config = dict(
    d_mlp=256,
    positions='rope',
    rope_base=10000.0,
    qk_norm=True,
    parallel_block=True,
    init_std_qkv=0.102,
    beta2=0.95,
    lr_head=0.0131,
    final_lr_fraction=0.1,
    dataset='wikipedia_en',
)
Each number is 128 + 32 x the weight over the matrix's rms, rounded and kept within 0 to 255. Layers, rows and columns count from 0. Numbers have three digits each.

# down: layer 11 MLP down (transposed), 256x64, rms 0.344, rows 238-255, columns 0-63
# up: layer 11 MLP up, 256x64, rms 0.332, rows 239-255, columns 0-63
down238:153134103073101132115061175061140132095215135187111135207083146155167112200118122119146131065113126092115152123135133114182177171023083158148148142143163126134126125106168090146139040156159104
up239:103109176168150157112126138105147145118133135144158116148099114107154098189117146190183121104130096162120134133149130139180084127108070088124088072098177145146160131148166192082155156109148124
down239:149160147106095171135162179165094147163150171094095134135145154157092168154151145164127100100131138107145132142056108124140150154103159119192144092161146086125151096135116144120124111165119172
up240:111096112195058118111144120107158112112146197196171104131133151105037130165069147116122137102095155157073067174187128086206130109168080129106149120159113145116106100073106139145124091177155115
down240:158134193128126090146152192141124097158107204116082132054116102123179095094165137041049120145092111130172106176230115135146159124136149136091160128207087123109119141199089092138031177163139133
up241:147162118202089081083136175085101112182168080111087091144138128095169161135132138106188135129114119093100135118066094108132148182093109101112085165154064101130190121129166082137159131163135162
down241:147208173073146156120144125109136159110092133194128128176122104177183122174084181133093102178116154117166027120133132142074104153148135147204109136138147144126128129151088145147087160168122147
up242:104117125178102143168075151171122105148101082162082112047130129091131134119171098091111120137172103135178154140095151140121076094179112109128141109145145111124153100095122159105155190093118132
down242:110130129130148112173136122164135097108034127102107157094128115129169120087132101098129169123117147114144129163136074120126144130098094122111147139096135118082073091099122128141158091140190125
up243:101124050175066121089169115133100059141096138123104119126124145090184102093086123132191164087136106086142138094162066165077145134155107197088175211144155141200138090101103143145166118097052122
down243:101112117139201131133175137099113191162082086197131123109086167156111053137101162074097138045165123204125176115131179139129149097147155175095162162195194178128069101133135114152156150109081143
up244:159165131134119130105114132131107137135128134092091135093141107139137135104163140134106125160127126157140125123102104140150165098142138156126154131147103134145150142108117121145125090144119125
down244:081112146103157110160129142122164126141120119177194122165097160128123146131084115118165117084127144094096153118142150133124094169121113097144095130102146110111123084153150133099122161117129133
up245:092161169186112126100118162174134111142121128088134182092118144167190109162112149149139151127131162162126139101141095113136163070132107176101139158112109120146131142126161130187164165075105146
down245:103136110124101089125108120111138147108121058148130142087115101173097096133140167105120141125139152167156100141186111084122084134069121113100050136121136167134070074157143124102125116159135165
up246:136124091105121083090130129127119160142157112127131156123131131131129178124102153147133195176110133192123169126128174175090085135185098138108136145162142109175148073131081135111124103133121021
down246:125110114126171146176120175156155146155117135114159061154126113143172117098132114125080089038116147129154131132113110137112169154127136137150121146113139114190163145154142175133095142159151226
up247:114126135135104119102093177131075154057154129175057108045148125098163105104121106126155091173090061133140204156121180176162149110147111136138152090153079107140191125113116162093172071098140175
down247:176165149140169163105129152096100202132104136173129107219142125124150138169175170137176071141084167088115108089114103127042135161096100159106121137119132172105164159139126189176129111094117101
up248:084126145100205105166097116080131157149150115098092148079185142147129159099081112113143125159093127197167121128107134120101082104173089141117119131152107123106100068109089098159125087112149132
down248:143187113129144110158171138198109047120082136158154102150086101102131138125168150060119116080206143093089124134150093110171135161123158126157112117132121114115122182161175109138071100163160138
up249:092086136113172120098145172142109084058162222159103099104133145107153122115154131099131126121152144234116154207152101128127206077140121155114194095123122080094141062149206181121184141155188124
down249:140184215095116157111149089120117120166068113152159111165147191152131124123133100076127153124122101157146096082134132192152106133095092123111101146124129151108131108152078097088072163113095179
up250:143174149165104089088071089074105129127107073201100117168105111151131126155077139131157163105154123062073200117122122143123135132128130149132159075130063127100175174144213085123185122166131151
down250:134130103139104112155060108149112148049110121076139135130135122157107115142138171138119120175131169111079160112064150099091122167168099094107126086139101096121169167134121070226147091115123060
up251:115067141136108107122134108157113159157155156180154141123137116090161130102110085109112161079077132139094139108128093122179099130123159140119149212088081127077110088116161103139110181177154173
down251:139113159107115118129106099137117086133128122068133176143132160132083134130160142174167085168113178139146143126128145130066095117150077078138119144147156144122176111177123096106138121092129137
up252:124087149202117107132178139166111108073138161111141161074175103100113123155100149174129160088105109161135128141077102205086077121137110134102146093121096143112149136101111142147136142162115152
down252:097113121199168103145121183156118132140092172144113152169162082102144188214135130093116088173159083131194112193126139125107115167101155140132165138121108142119087151073172134136092135110103138
up253:131188155093127127156141148097119116131126169098141147116125091108173158123096172083129159113152120065105119103106118109130138118148099110118161134097161126174116113145101113130157148197113081
down253:162105116113131202128129139099101148088162126187127151135105152151096128103111136166173104131110115096092114087099123173131121104102146123102119178174130114119080120137164129121141129124071158
up254:115103113125167073105153144076111164096121124121144093162114115087117071129096130090175157143104158098111131155127118111136161092176089131099160118136137147179151139126099102099145138150061133
down254:091153115122138168179091098073159069108111094111132129123126188143105117093133137106118102148177118166103086142121134146100092139190170121082141097093175086122107144103173084185170081113136144
up255:114124096166097187118128135072146105102101118134134176140146109140085170142136139110122087131150146163169124106145122135137106152139075093110101107147095109144131127131142155189126165098164133
down255:143119125119141109116101080183154093117144127131098111134079153149107102129125146082137175113150132124114175163175142101136153091100160156150115151174144139125140138117101124106136082086093154